Part of a small language model's weights: rotary positions.
Each number is 200 + 40 x the weight over its row's rms, rounded and kept within 0 to 999. Layers, rows and columns count from 0. The size before them is the row's rms in percent of the matrix's.

# down: layer 7 MLP down (transposed), 768x448, rms 0.161, rows 223-243, columns 112-223
# gate: layer 7 MLP gate, 768x448, rms 0.172, rows 224-244, columns 112-223
# up: layer 7 MLP up, 768x448, rms 0.174, rows 224-243, columns 112-223
down223,104,180,212,208,200,204,226,209,195,157,185,170,214,112,218,271,239,215,161,177,149,232,184,204,204,190,183,199,291,288,150,194,250,189,234,203,237,240,247,238,193,100,246,189,161,202,193,178,189,181,251,199,227,262,236,198,226,185,284,228,228,183,181,185,239,201,153,220,198,182,233,128,155,186,144,227,165,236,188,108,252,177,196,189,163,219,125,196,200,175,243,285,262,198,256,179,183,168,271,261,112,180,183,203,224,264,211,175,220,150,249,260,225
gate224,106,235,143,192,195,226,201,266,131,222,216,205,218,147,179,139,206,230,199,147,127,165,188,180,152,276,224,241,285,205,209,123,227,221,264,194,221,94,160,212,268,240,218,166,161,165,174,171,134,277,186,167,267,175,200,171,213,148,176,201,221,229,274,187,108,195,179,167,155,236,184,154,84,228,221,188,258,142,240,191,198,171,234,137,233,168,203,214,190,223,254,182,229,164,197,160,156,243,182,184,207,143,217,187,146,165,222,166,245,220,210,191,247
up224,107,181,198,153,242,180,159,239,213,135,160,198,205,257,210,171,200,163,184,186,221,215,177,233,220,209,211,254,158,126,162,276,206,149,216,292,170,211,110,203,233,156,224,156,174,219,194,207,200,207,176,218,256,192,160,245,199,166,176,209,134,189,164,234,272,236,159,169,206,164,238,259,226,174,171,281,215,231,155,220,224,159,261,176,247,196,200,233,258,190,223,242,217,180,169,188,220,174,229,285,193,209,161,184,220,278,179,229,159,207,215,233,182
down224,106,110,172,201,209,190,276,150,222,202,213,222,211,243,198,219,237,258,218,216,259,197,185,227,236,202,181,122,186,188,250,286,225,180,200,226,239,236,180,87,285,194,294,158,211,119,234,232,210,199,185,184,104,193,160,268,187,189,136,247,192,125,189,239,235,223,206,160,213,179,203,184,235,240,247,243,172,217,220,230,240,174,177,206,187,206,204,154,240,161,125,125,137,191,217,159,185,174,109,261,231,162,178,213,189,241,212,181,227,170,242,245,202
gate225,098,190,194,249,132,202,203,210,206,269,251,181,242,230,261,240,205,171,170,172,183,151,265,183,211,182,209,169,201,216,264,243,192,166,164,140,175,245,163,266,178,205,170,181,205,199,133,149,200,234,184,215,218,205,231,224,202,232,149,194,153,221,152,226,138,214,202,170,206,181,123,209,204,200,108,215,174,298,181,218,197,196,144,133,216,169,157,189,165,203,195,207,184,236,178,252,168,244,165,262,201,168,178,284,116,164,201,203,264,144,147,198,194
up225,093,279,182,218,132,246,211,176,199,187,273,201,182,124,202,143,276,274,132,225,186,155,182,216,126,204,229,218,218,234,222,220,164,220,195,271,185,188,292,209,122,205,212,219,191,195,295,198,213,144,291,227,193,166,247,98,158,235,149,226,209,202,193,219,200,210,169,143,213,188,290,205,213,197,202,232,209,182,246,149,185,149,187,238,270,183,241,213,180,224,233,230,149,197,246,200,243,175,175,207,168,138,196,243,175,256,188,137,215,215,238,271,172
down225,092,235,225,167,261,163,203,180,229,174,260,163,130,166,190,188,244,217,240,175,147,156,162,177,290,202,191,233,165,160,226,201,219,187,174,185,233,194,228,206,253,228,181,202,196,139,225,247,192,180,237,250,223,179,240,179,238,179,204,111,262,184,283,213,221,176,219,253,139,221,211,160,197,157,198,153,235,161,213,126,210,228,208,212,259,207,181,210,220,129,164,209,121,193,206,212,233,132,234,185,153,161,195,200,220,201,180,223,197,173,168,124,176
gate226,102,224,245,319,167,221,121,213,201,189,192,237,196,179,202,236,207,213,232,188,194,141,142,162,242,163,178,205,274,204,201,213,179,258,167,290,258,187,184,209,215,236,224,218,195,188,168,202,121,149,230,205,249,225,219,115,149,277,146,198,205,174,209,258,170,262,197,238,172,211,201,212,198,279,170,224,241,230,297,216,159,272,206,222,129,220,225,201,217,172,189,149,195,178,206,210,244,183,152,163,182,218,199,124,226,272,191,216,253,100,280,203,248
up226,097,220,185,164,206,266,220,171,171,198,213,255,232,235,188,185,154,212,172,241,165,228,206,199,152,245,207,136,226,186,270,231,237,197,215,245,133,261,196,244,158,146,164,178,193,172,264,221,172,283,275,223,151,176,187,137,172,214,229,211,210,182,179,184,190,185,189,178,176,248,199,240,162,164,271,183,213,102,225,189,202,187,177,147,201,234,176,216,246,171,152,175,142,275,185,248,199,297,218,162,215,243,185,221,149,239,216,165,213,219,239,176,126
down226,095,201,217,230,218,179,228,184,237,184,311,195,125,180,166,160,277,220,258,226,168,127,147,211,210,121,168,262,181,162,224,132,239,178,176,215,172,289,202,216,238,195,176,164,274,170,277,221,274,190,218,174,179,241,212,214,257,201,148,244,176,208,161,158,222,138,228,217,182,200,199,76,197,210,264,181,224,206,174,246,256,263,244,224,233,221,194,119,190,177,206,184,207,138,233,210,189,213,206,167,192,218,213,184,289,214,224,176,201,242,206,190,250
gate227,093,188,279,259,215,224,130,188,239,210,248,146,210,196,252,210,143,165,191,263,207,220,180,177,168,190,174,151,289,224,233,235,304,188,225,269,192,214,205,213,156,211,221,184,263,257,207,183,178,189,118,242,163,181,171,209,137,235,167,228,226,218,166,160,193,202,166,196,247,233,214,217,213,145,191,171,163,212,212,227,224,273,199,215,259,186,142,205,154,231,248,263,119,288,172,162,190,125,146,173,254,213,157,173,183,201,262,201,98,226,173,216,264
up227,096,231,176,242,215,196,137,196,210,269,234,172,236,257,179,167,189,176,140,134,172,207,150,179,128,254,240,167,240,112,193,179,138,210,210,184,213,301,229,130,156,259,148,184,199,187,227,168,221,234,173,237,262,227,146,227,176,248,181,202,257,264,203,204,219,183,168,174,199,218,197,169,231,157,193,202,189,261,204,153,182,255,203,213,141,183,176,228,186,247,195,159,193,226,218,171,203,271,130,193,244,225,204,193,185,194,201,229,197,232,209,279,220
down227,095,235,213,100,140,276,137,219,238,169,210,235,146,203,228,155,172,147,197,136,229,225,214,162,183,200,194,239,195,167,204,318,160,207,235,135,155,188,244,183,235,183,205,195,205,216,240,255,201,175,194,222,260,270,292,238,217,162,153,195,234,150,188,214,225,175,187,262,252,226,207,196,256,179,267,264,154,147,256,233,202,195,112,219,212,215,190,135,247,178,176,181,206,155,226,160,220,249,211,219,266,140,222,210,245,249,200,204,186,181,284,189,193
gate228,106,204,197,222,189,205,132,229,156,200,117,209,180,245,242,119,186,231,181,161,162,180,205,261,215,171,197,264,202,163,200,180,195,179,200,215,240,170,201,188,142,199,144,169,253,189,191,215,134,164,237,205,243,220,180,145,161,160,177,222,116,178,198,109,210,212,179,150,229,215,137,207,188,112,204,168,285,232,238,188,201,157,212,166,185,231,155,86,232,177,278,178,154,248,238,235,189,241,164,187,166,181,175,221,217,196,211,181,221,251,183,136,187
up228,106,215,224,179,151,258,217,198,231,173,200,234,309,189,219,239,91,150,209,208,230,193,228,192,276,229,201,189,209,236,164,205,184,192,248,197,226,170,262,198,166,267,205,198,194,185,206,257,212,244,232,214,268,247,158,149,242,248,183,228,178,92,166,179,189,235,193,240,199,192,167,174,161,204,154,166,161,172,203,209,173,225,296,177,183,244,174,129,160,253,273,230,183,228,199,196,239,244,119,207,213,160,176,194,188,251,207,174,209,249,192,215,255
down228,102,177,210,169,207,227,180,175,186,174,193,112,225,177,250,167,160,196,242,224,203,217,271,178,203,78,215,176,147,215,228,173,217,244,278,225,216,198,161,182,158,205,147,176,199,194,200,132,234,149,237,181,220,182,165,224,194,142,186,232,219,165,239,168,186,254,215,158,183,138,112,239,211,200,214,156,225,205,231,174,240,216,175,194,310,200,175,207,186,187,222,146,207,197,192,170,174,156,230,243,175,215,204,267,159,183,209,67,244,223,213,221,250
gate229,102,210,238,230,218,235,184,135,167,269,245,196,154,158,212,165,212,285,212,232,198,319,218,210,212,195,191,137,175,268,199,213,151,235,200,237,130,223,169,94,139,295,187,206,194,244,228,190,234,220,183,234,221,233,209,171,226,236,192,208,180,205,264,147,217,113,256,140,226,171,223,197,246,138,167,285,201,196,215,212,281,290,179,208,188,229,232,210,193,267,243,215,257,251,278,233,214,205,124,212,128,227,206,180,171,218,235,146,228,290,184,155,137
up229,100,226,152,161,166,234,206,249,184,220,201,194,229,223,130,190,273,194,222,227,245,195,211,217,161,213,257,206,220,181,251,244,198,276,219,263,237,242,170,236,209,184,229,251,252,206,276,184,182,166,237,174,222,244,123,187,147,177,170,212,219,198,177,268,210,260,183,247,153,160,244,194,232,236,208,161,248,210,221,208,197,136,244,249,259,184,163,313,177,195,178,207,166,164,204,177,204,211,221,193,290,160,218,132,203,188,184,263,153,176,138,157,274
down229,100,114,140,221,141,207,180,206,265,199,242,218,231,214,201,222,147,237,234,159,159,190,101,216,158,266,142,188,193,242,196,263,208,221,186,189,232,229,260,246,248,185,211,214,167,217,200,202,206,223,225,152,179,217,254,146,130,146,231,222,239,243,269,231,211,206,208,220,219,165,168,235,214,169,148,177,178,202,170,167,202,179,242,213,191,216,172,250,232,200,197,196,127,156,233,215,191,109,164,177,208,215,211,230,240,257,207,222,233,186,175,141,240
gate230,104,213,255,166,148,289,117,122,168,198,246,252,277,161,265,257,281,217,140,229,188,226,262,278,163,221,206,196,230,139,223,223,208,160,215,228,230,186,220,142,219,181,225,256,184,237,145,138,171,203,197,174,238,178,217,219,135,235,247,190,235,142,250,192,189,238,210,244,235,171,189,251,193,218,209,173,202,217,205,195,319,176,179,177,194,225,223,204,216,207,172,268,118,215,184,223,224,196,142,226,135,144,125,209,168,202,209,173,183,191,192,215,281
up230,109,251,230,182,205,201,103,208,173,112,232,160,148,195,178,231,185,190,188,211,192,233,289,152,137,188,225,156,212,166,217,195,184,243,233,214,224,223,179,99,219,179,191,157,221,224,156,232,195,132,141,164,201,219,174,208,184,201,247,157,222,138,217,224,131,216,195,241,257,276,199,120,131,179,212,223,230,167,217,213,195,181,216,212,231,205,127,194,108,184,238,152,173,256,218,187,165,175,192,223,205,240,229,178,177,193,190,205,144,201,195,234,156
down230,099,216,231,196,224,260,152,204,138,215,226,220,199,144,226,293,209,220,214,179,143,185,161,172,177,189,212,130,263,182,213,214,199,223,140,187,203,196,235,169,162,228,178,213,218,165,185,162,209,149,245,220,194,191,283,204,269,187,193,256,245,233,216,216,227,139,197,76,183,164,183,181,198,181,252,140,238,193,245,142,177,218,190,253,236,142,193,108,214,184,237,262,259,196,166,167,203,201,180,188,169,225,235,189,206,209,164,228,247,144,199,162,232
gate231,104,162,230,252,221,247,212,208,206,283,147,210,191,184,264,216,138,159,221,213,244,153,195,195,184,158,177,201,238,215,147,189,168,244,187,178,271,294,232,217,254,177,190,242,265,166,138,200,288,160,147,137,205,188,206,180,198,136,170,220,257,202,238,224,254,191,277,190,184,207,160,238,163,219,205,206,182,220,159,203,219,168,242,179,166,196,137,190,182,234,208,207,175,294,186,195,153,259,205,185,205,212,177,320,184,193,236,245,200,210,193,153,217
up231,106,264,151,211,150,214,314,131,166,193,251,221,164,171,259,146,207,221,179,141,111,89,121,203,140,189,238,217,189,182,138,159,179,252,200,222,213,203,199,164,253,158,146,198,235,133,203,196,204,146,198,205,247,158,192,238,211,199,236,116,206,215,219,226,230,172,247,231,244,216,223,206,221,175,225,183,196,208,215,244,233,203,130,159,299,243,167,208,181,222,178,134,160,264,278,194,198,184,182,254,207,213,260,199,282,252,186,154,205,212,228,183,176
down231,106,300,156,226,190,234,195,113,185,202,230,238,153,163,204,141,130,216,197,159,140,226,165,160,265,175,216,153,185,246,239,203,119,193,255,145,158,172,135,213,201,304,175,235,220,165,196,133,214,195,204,263,229,180,145,275,190,172,245,176,237,240,143,144,234,271,267,265,267,218,210,231,114,165,199,170,190,130,267,202,257,232,121,165,162,259,191,176,211,269,179,210,167,126,222,236,206,154,201,194,214,266,139,204,262,196,127,215,166,245,217,184,221
gate232,101,273,248,186,226,176,227,147,172,262,125,232,292,94,219,224,141,225,208,182,160,140,213,157,193,188,190,184,188,257,224,202,124,225,183,70,237,176,162,247,190,144,213,220,229,150,149,167,216,142,234,196,219,210,173,160,172,195,188,102,273,212,225,207,237,224,220,174,251,196,186,177,230,154,180,159,193,106,271,194,172,177,183,198,250,198,207,271,267,198,154,188,214,228,222,223,185,157,238,173,251,144,207,286,208,133,229,250,196,199,266,198,281
up232,108,149,266,192,206,212,208,194,269,165,288,149,150,155,201,193,154,194,173,231,211,265,267,226,270,187,203,236,178,246,258,208,201,120,198,238,206,159,184,177,145,200,192,168,202,149,231,251,197,199,164,262,272,173,169,230,209,220,192,239,206,232,203,168,223,227,208,288,162,175,269,199,150,126,239,203,189,163,137,227,229,146,218,290,240,207,212,154,226,134,186,208,181,202,287,200,216,165,247,199,260,188,178,263,197,227,197,258,196,264,210,253,187
down232,104,231,146,199,213,196,267,188,258,254,139,227,223,146,156,191,159,74,164,186,245,223,194,254,273,205,175,184,199,185,208,159,173,251,132,198,268,176,226,124,180,214,252,154,198,170,177,222,187,191,198,215,203,141,182,264,234,244,184,205,235,261,167,159,200,157,210,216,194,166,239,199,177,175,264,125,238,243,125,231,264,156,198,202,280,163,181,185,216,246,153,213,146,215,201,251,259,259,196,196,171,199,208,224,164,176,232,138,225,223,220,229,228
gate233,101,245,184,184,228,261,124,186,170,176,152,215,145,196,128,190,229,215,140,190,233,110,232,158,231,169,190,197,279,244,233,215,223,210,233,256,172,161,253,211,168,219,232,159,143,204,237,221,209,184,201,193,156,168,200,135,202,158,264,199,234,175,212,277,216,242,179,269,244,220,259,213,232,164,275,228,231,169,220,158,229,197,128,193,214,257,141,126,258,223,183,201,184,258,185,225,259,106,243,225,173,138,164,185,273,209,253,196,148,223,222,226,130
up233,104,239,239,265,167,201,237,181,141,133,238,193,148,161,189,192,162,163,172,156,189,135,151,186,247,174,178,253,247,114,181,213,218,223,211,200,222,199,130,118,272,252,243,175,257,155,154,165,211,152,205,189,231,264,226,210,203,198,249,276,170,176,227,122,184,194,141,167,136,209,207,244,130,209,196,234,192,234,171,248,183,184,195,233,144,236,213,137,264,231,266,225,202,196,266,193,156,199,201,264,230,180,254,199,195,254,172,258,160,240,197,169,223
down233,103,178,169,203,181,248,146,262,191,189,167,134,204,188,198,283,212,193,145,216,251,105,228,265,246,152,274,169,192,195,186,163,240,170,263,246,226,203,202,174,204,168,219,125,181,218,180,195,228,138,195,141,239,212,214,193,161,156,170,139,256,169,177,229,211,223,205,284,159,212,196,191,252,210,306,233,208,194,236,197,185,165,234,141,229,267,252,256,221,181,115,243,237,197,103,177,213,167,235,205,248,212,173,242,191,195,227,184,151,164,217,101,267
gate234,108,233,183,181,256,294,167,194,150,126,278,186,235,187,314,209,193,225,135,159,133,239,149,180,181,204,215,203,123,132,188,114,179,173,164,213,151,169,136,203,210,174,148,171,209,195,185,237,179,253,99,263,232,155,177,172,233,208,139,157,208,197,247,195,217,270,202,274,205,217,189,155,236,185,177,153,131,241,193,223,179,214,205,225,206,237,135,258,239,192,230,188,234,223,171,206,177,213,204,185,266,115,248,208,173,167,222,252,215,199,237,222,151
up234,103,253,214,216,217,158,223,200,128,311,180,209,167,179,176,253,237,176,210,135,263,187,268,300,154,141,246,253,225,147,248,262,180,206,177,241,132,171,125,150,265,182,234,162,187,178,205,180,148,161,143,171,188,204,235,182,162,153,213,199,185,225,135,209,220,180,206,216,222,192,239,224,155,199,226,163,202,204,159,205,204,231,202,212,266,298,163,173,173,237,119,199,201,229,218,273,208,168,266,275,188,196,147,207,238,192,190,231,267,146,152,216,186
down234,098,306,216,220,234,174,120,123,155,201,208,181,141,202,186,130,194,213,230,199,180,223,227,190,217,162,225,201,219,147,190,129,171,208,185,203,145,153,216,177,207,209,241,164,247,274,248,192,176,208,191,133,213,182,228,127,174,205,228,181,259,219,219,188,228,246,189,229,186,181,240,206,220,266,175,174,156,174,204,135,186,219,199,175,127,245,186,149,164,197,153,244,181,130,194,245,155,138,146,151,85,166,156,161,268,227,231,211,210,216,155,284,232
gate235,102,99,198,190,278,199,201,287,207,106,173,193,154,319,201,166,233,237,203,195,211,155,210,143,254,206,190,177,182,190,120,214,229,178,142,250,226,218,217,126,171,251,261,173,174,283,171,279,208,151,154,178,187,196,208,228,186,213,201,174,179,99,273,169,235,117,201,218,164,152,213,142,166,230,246,139,257,178,193,144,226,205,216,176,202,216,148,155,173,189,215,187,149,222,150,170,158,199,229,164,151,210,215,282,243,213,185,231,180,225,166,164,171
up235,102,188,262,223,152,219,185,177,165,208,167,195,199,139,145,202,216,170,256,242,163,224,182,311,190,233,197,214,243,229,200,176,157,164,156,173,228,167,200,276,246,167,188,270,220,149,235,159,154,264,207,160,202,166,226,176,225,138,203,157,206,218,187,127,226,187,205,152,301,202,206,194,281,249,210,249,113,216,133,278,161,189,223,147,200,171,254,163,219,228,183,153,155,168,232,222,281,177,120,257,169,238,267,158,176,211,182,191,286,135,238,217,147
down235,107,237,246,236,146,144,224,187,227,230,224,229,246,185,219,200,143,152,200,178,162,210,240,277,138,183,234,198,232,215,116,163,261,188,214,200,179,168,235,190,255,165,240,205,263,250,236,113,225,208,193,181,251,156,239,222,147,247,240,207,152,233,178,199,195,174,161,221,189,267,211,218,203,196,209,194,155,194,282,267,169,211,161,234,159,151,162,196,168,180,194,281,223,191,213,190,213,151,190,112,207,173,241,213,181,224,148,229,237,176,266,223,220
gate236,103,190,185,190,170,198,185,172,154,196,196,250,219,201,180,160,178,181,128,210,176,192,124,193,164,291,251,171,143,176,188,171,131,190,198,270,187,229,128,246,216,169,191,217,226,223,219,176,194,241,170,185,221,221,224,231,188,229,243,183,201,173,214,157,189,193,150,181,216,198,133,210,156,201,208,229,201,125,120,232,166,190,261,168,109,99,182,184,174,169,204,224,239,188,181,204,113,258,203,172,201,240,174,234,145,181,191,148,241,215,221,234,235
up236,108,207,213,149,162,215,185,219,172,172,230,184,217,219,206,226,219,225,226,176,193,166,211,221,273,235,244,224,237,196,185,139,255,195,193,175,132,190,137,185,191,158,179,216,226,203,181,178,206,254,194,171,209,161,227,299,182,273,186,186,221,235,158,214,221,169,185,177,251,182,172,216,146,215,238,182,147,213,242,273,175,174,223,184,206,227,241,217,257,164,201,209,279,236,207,203,182,166,115,160,172,281,206,232,190,176,196,234,101,256,223,174,209
down236,097,241,248,180,191,199,200,167,121,181,252,174,164,196,275,118,175,161,216,203,213,240,181,172,268,221,205,211,202,135,254,186,136,259,213,186,266,219,116,233,126,184,189,163,187,271,237,295,181,146,205,310,275,179,173,179,227,275,191,156,262,166,138,185,169,173,175,169,245,220,151,155,203,179,138,132,208,274,119,169,144,227,228,175,231,219,126,133,175,174,213,245,273,202,224,161,274,204,220,201,166,127,200,111,172,239,215,214,155,203,206,197,203
gate237,099,211,251,181,232,246,135,230,220,156,190,275,209,202,207,230,216,223,159,189,184,175,199,156,254,253,244,212,192,166,254,183,125,231,126,173,190,204,225,186,198,183,212,187,155,166,145,209,140,182,188,216,158,158,132,167,124,232,172,190,227,225,203,259,254,166,194,193,220,249,132,179,147,188,173,191,242,217,206,206,108,183,158,234,207,226,145,221,190,152,254,201,146,265,105,241,216,208,98,186,203,228,157,196,211,227,194,206,215,189,186,206,221
up237,103,245,175,197,213,208,164,129,190,242,230,186,220,241,165,215,162,213,214,240,212,222,195,198,212,171,184,195,134,121,185,241,244,161,289,253,169,197,246,202,194,71,290,257,143,244,172,255,177,251,183,268,237,199,160,196,246,203,192,222,180,191,209,169,269,194,181,206,180,214,181,298,210,259,160,206,179,248,204,240,171,141,254,142,312,164,191,156,250,228,257,152,172,147,204,176,196,165,217,193,158,250,226,154,247,191,192,233,198,93,228,227,163
down237,098,161,166,214,164,123,211,212,181,211,147,147,207,158,273,169,149,205,228,261,261,178,244,213,182,157,186,165,209,171,180,163,197,199,204,212,172,172,191,143,168,209,208,169,182,111,237,200,176,180,177,122,203,294,208,175,228,174,154,196,240,196,191,121,174,126,178,190,202,172,191,168,199,221,145,174,246,203,221,235,218,185,184,230,233,172,245,259,214,290,189,192,294,171,151,244,284,247,157,229,225,181,133,256,224,238,172,173,235,194,273,187,143
gate238,098,183,189,227,198,226,168,182,252,155,211,161,224,175,119,207,172,203,121,268,202,252,128,233,131,218,167,145,180,169,302,144,100,169,262,241,215,208,209,246,241,143,249,236,159,259,206,228,222,257,171,214,164,273,183,212,171,259,240,234,251,255,246,228,145,158,185,275,203,182,218,209,272,210,148,181,104,216,231,167,292,164,233,113,141,237,185,182,124,230,165,251,154,151,240,191,214,225,124,247,164,212,189,150,113,211,190,222,203,235,203,282,255
up238,095,182,197,208,198,230,257,269,227,204,248,121,206,185,232,260,174,305,227,198,164,208,228,161,139,167,207,216,174,202,196,174,186,212,252,261,192,191,190,136,231,329,233,199,116,168,216,174,171,157,241,111,123,176,213,179,212,238,133,193,179,207,249,248,172,270,164,177,203,196,120,159,141,162,209,241,113,172,183,174,234,204,165,209,185,215,147,195,220,218,214,153,214,146,187,174,183,173,202,168,254,232,201,203,263,204,180,223,194,248,207,141,186
down238,095,163,210,223,237,176,243,188,132,210,126,233,175,182,218,236,209,205,318,139,193,216,262,217,189,181,117,182,223,140,132,180,230,162,150,221,228,164,159,160,158,100,196,156,232,183,304,246,198,189,164,219,203,150,193,199,281,138,132,222,237,242,105,223,244,207,180,190,176,215,201,201,207,172,237,278,251,216,225,168,223,214,231,207,160,194,221,85,241,199,192,207,223,208,208,138,112,213,200,185,183,188,198,175,229,176,210,221,219,196,215,225,171
gate239,095,253,225,241,231,189,153,205,248,204,168,268,161,259,208,237,190,250,185,155,169,197,191,202,209,176,117,210,179,188,199,210,217,182,259,266,285,195,232,229,203,106,167,229,215,260,155,187,98,188,186,204,164,160,183,192,198,156,253,126,144,271,213,237,165,172,228,201,230,204,231,238,247,214,231,164,194,200,217,141,185,197,216,224,158,235,163,231,257,248,198,217,253,201,160,169,226,232,132,208,132,152,172,225,273,207,255,250,149,164,247,180,188
up239,097,218,248,275,196,225,178,270,187,176,204,160,244,242,287,244,171,160,234,163,213,242,190,218,240,165,203,258,215,169,199,179,171,268,235,176,213,167,120,125,178,177,173,156,242,160,192,225,150,252,214,205,187,206,183,218,209,187,191,198,204,244,151,170,171,208,206,181,203,213,218,157,194,221,189,290,196,194,220,113,229,203,217,216,225,156,239,188,189,211,164,240,208,191,177,217,149,123,198,259,172,143,214,238,192,163,200,183,187,139,266,219,268
down239,099,190,256,180,191,210,218,274,230,208,162,193,213,201,146,292,163,160,210,209,92,244,166,189,219,173,156,224,160,195,193,209,208,210,173,209,257,230,216,219,234,225,183,238,216,225,182,147,258,183,169,139,167,215,110,304,158,235,169,170,181,163,181,265,177,227,216,209,193,184,229,210,108,235,253,179,205,221,193,195,200,119,280,244,223,162,254,135,197,160,118,258,167,172,191,175,152,261,233,190,171,258,205,168,214,186,231,148,142,227,159,176,156
gate240,112,198,287,264,219,187,178,222,166,182,208,180,159,248,213,261,273,232,234,164,214,142,148,125,172,139,217,232,158,221,213,236,168,186,189,188,202,181,210,166,217,125,237,274,243,176,77,229,216,188,151,121,218,167,199,146,258,125,221,134,179,164,165,205,243,167,203,197,207,201,206,216,157,206,261,148,235,170,294,208,147,189,187,168,247,216,264,238,164,172,215,166,205,163,186,221,186,147,208,221,181,227,179,187,226,252,138,205,202,246,212,214,206
up240,100,237,173,184,173,209,273,183,259,207,192,188,190,208,206,186,241,189,185,208,203,217,179,173,216,244,169,149,208,224,214,218,267,161,219,134,198,211,229,212,269,273,141,170,199,141,276,169,226,212,306,244,170,247,145,226,209,186,242,254,198,192,171,152,187,259,186,257,143,243,255,209,249,195,156,192,157,129,187,159,258,211,135,267,151,141,146,170,148,330,213,195,180,219,231,195,185,221,216,144,247,134,218,199,225,140,251,204,176,150,151,225,185
down240,102,213,225,238,172,196,184,263,188,177,247,164,170,207,294,289,204,224,237,271,220,222,241,179,156,173,194,236,133,237,166,250,202,216,130,243,195,181,204,209,206,86,233,283,186,237,106,224,166,223,160,186,253,195,215,149,213,162,146,161,173,224,207,218,245,190,159,199,196,157,226,208,163,187,230,207,283,228,241,214,148,207,149,217,178,200,238,194,208,129,175,166,198,210,181,255,184,149,205,215,210,299,250,185,181,212,134,229,219,243,155,220,214
gate241,094,181,146,228,227,247,217,183,251,186,208,257,149,150,161,223,196,239,237,161,114,153,168,159,258,203,251,232,260,158,128,161,146,257,229,220,329,195,245,247,179,223,202,191,197,213,153,187,219,229,201,161,213,222,245,197,105,156,186,168,156,239,242,217,225,127,178,227,222,227,125,274,168,209,216,247,220,182,200,190,132,172,252,261,190,220,142,209,204,177,219,221,147,231,156,260,242,169,90,161,103,168,202,152,222,165,263,232,185,181,196,191,231
up241,097,202,168,190,221,214,196,218,270,216,236,185,193,164,136,145,243,155,185,172,198,179,184,273,264,177,225,221,165,196,168,251,244,228,160,181,225,199,229,177,224,154,265,155,205,182,128,216,260,214,225,221,165,187,116,210,182,203,216,185,219,293,270,203,212,202,245,196,198,185,206,219,205,194,268,243,186,273,195,207,248,269,185,164,264,165,280,177,258,224,138,152,336,202,234,171,255,270,184,218,230,145,231,155,232,182,171,162,203,224,180,255,226
down241,098,204,232,192,206,208,255,238,212,214,193,230,216,271,216,261,200,167,239,231,187,170,168,225,226,142,163,231,127,194,255,246,161,188,193,246,165,220,180,202,160,200,248,209,156,146,226,143,206,227,218,250,180,182,209,211,245,171,183,155,243,184,242,196,218,191,175,146,223,117,254,188,112,180,199,203,178,133,140,203,193,131,302,162,159,212,209,287,215,144,252,258,251,174,208,225,139,245,214,193,224,253,185,202,200,225,202,177,265,228,168,214,206
gate242,100,293,204,191,166,191,194,238,193,133,194,178,249,237,192,196,239,208,200,251,190,237,233,275,193,170,165,185,180,243,221,220,270,145,172,234,204,234,196,258,209,236,192,196,204,196,225,268,162,183,292,275,197,255,245,198,246,197,171,160,233,208,157,208,124,215,205,189,269,268,194,181,235,173,182,218,212,261,218,138,267,248,178,180,168,179,218,253,181,198,190,223,233,188,219,176,282,217,272,237,185,129,208,147,203,253,246,211,196,220,187,167,282
up242,098,250,244,178,153,179,267,142,226,151,162,227,222,240,154,210,235,230,183,228,158,252,146,204,180,245,187,202,198,172,181,164,225,130,260,231,242,126,307,241,181,150,160,222,251,220,252,156,200,172,90,211,137,257,196,156,149,217,220,204,137,186,200,150,247,195,168,264,166,229,282,111,124,199,152,200,217,180,216,203,166,219,187,240,192,198,221,97,280,239,248,140,204,176,184,200,129,152,274,170,170,229,200,213,192,172,205,147,289,176,184,241,202
down242,099,159,201,255,244,166,160,226,243,266,164,215,144,114,243,221,258,175,214,219,249,235,218,235,193,200,183,136,142,252,163,169,172,262,227,229,172,222,252,214,198,166,158,154,232,198,246,158,213,194,232,203,158,199,181,170,131,189,150,163,195,204,169,196,229,217,193,147,248,222,115,208,174,232,232,166,168,157,197,208,209,189,228,172,145,244,192,167,258,194,230,196,198,219,161,159,199,204,221,208,187,164,236,214,260,194,186,207,188,230,187,205,148
gate243,094,300,196,233,245,258,142,156,224,165,230,257,293,124,215,217,156,209,85,176,187,153,181,270,159,205,189,177,193,194,123,250,185,193,185,248,196,242,207,320,214,206,193,247,216,226,204,250,194,257,250,131,163,188,193,249,148,170,209,195,167,247,218,199,206,281,318,205,164,209,220,178,210,242,239,220,175,294,213,247,221,218,222,199,142,190,283,166,237,265,183,194,162,211,257,207,260,179,131,233,226,171,124,177,215,241,162,204,266,273,242,118,205
up243,095,209,219,230,160,188,199,119,183,303,121,202,175,192,234,242,204,243,297,247,263,161,207,129,259,148,205,269,131,205,133,188,197,195,145,205,156,166,136,186,116,134,162,212,206,170,228,127,192,150,165,220,289,152,190,121,242,223,179,209,247,178,165,190,183,194,237,225,223,225,205,139,187,161,241,201,191,159,182,135,195,277,92,159,231,192,218,155,249,198,150,211,243,211,182,228,226,183,149,204,181,238,238,234,207,165,257,137,163,175,221,165,163
down243,095,251,258,277,165,204,180,194,143,150,277,189,224,180,256,192,156,197,163,182,173,200,140,195,215,216,198,160,173,234,230,212,243,222,195,178,173,164,208,351,253,214,216,109,223,193,291,173,191,218,158,244,244,289,239,130,216,229,171,232,164,173,202,177,238,167,180,243,174,231,178,179,254,307,144,172,200,192,199,186,155,186,186,246,218,196,264,236,184,235,198,263,212,255,196,197,131,174,182,251,213,251,229,218,203,157,256,225,252,239,185,189,212
gate244,105,186,245,185,227,174,198,197,120,184,204,196,129,175,135,154,196,190,184,201,152,216,185,234,163,261,175,179,210,301,195,126,240,160,272,189,148,185,142,140,211,249,134,243,157,299,215,238,240,257,195,252,174,194,195,215,138,244,162,182,230,139,207,164,213,240,191,174,266,148,136,206,209,222,284,193,185,181,214,248,197,228,161,220,171,166,162,190,183,242,186,239,225,177,270,191,194,179,235,191,241,224,254,193,216,234,208,234,168,198,170,191,243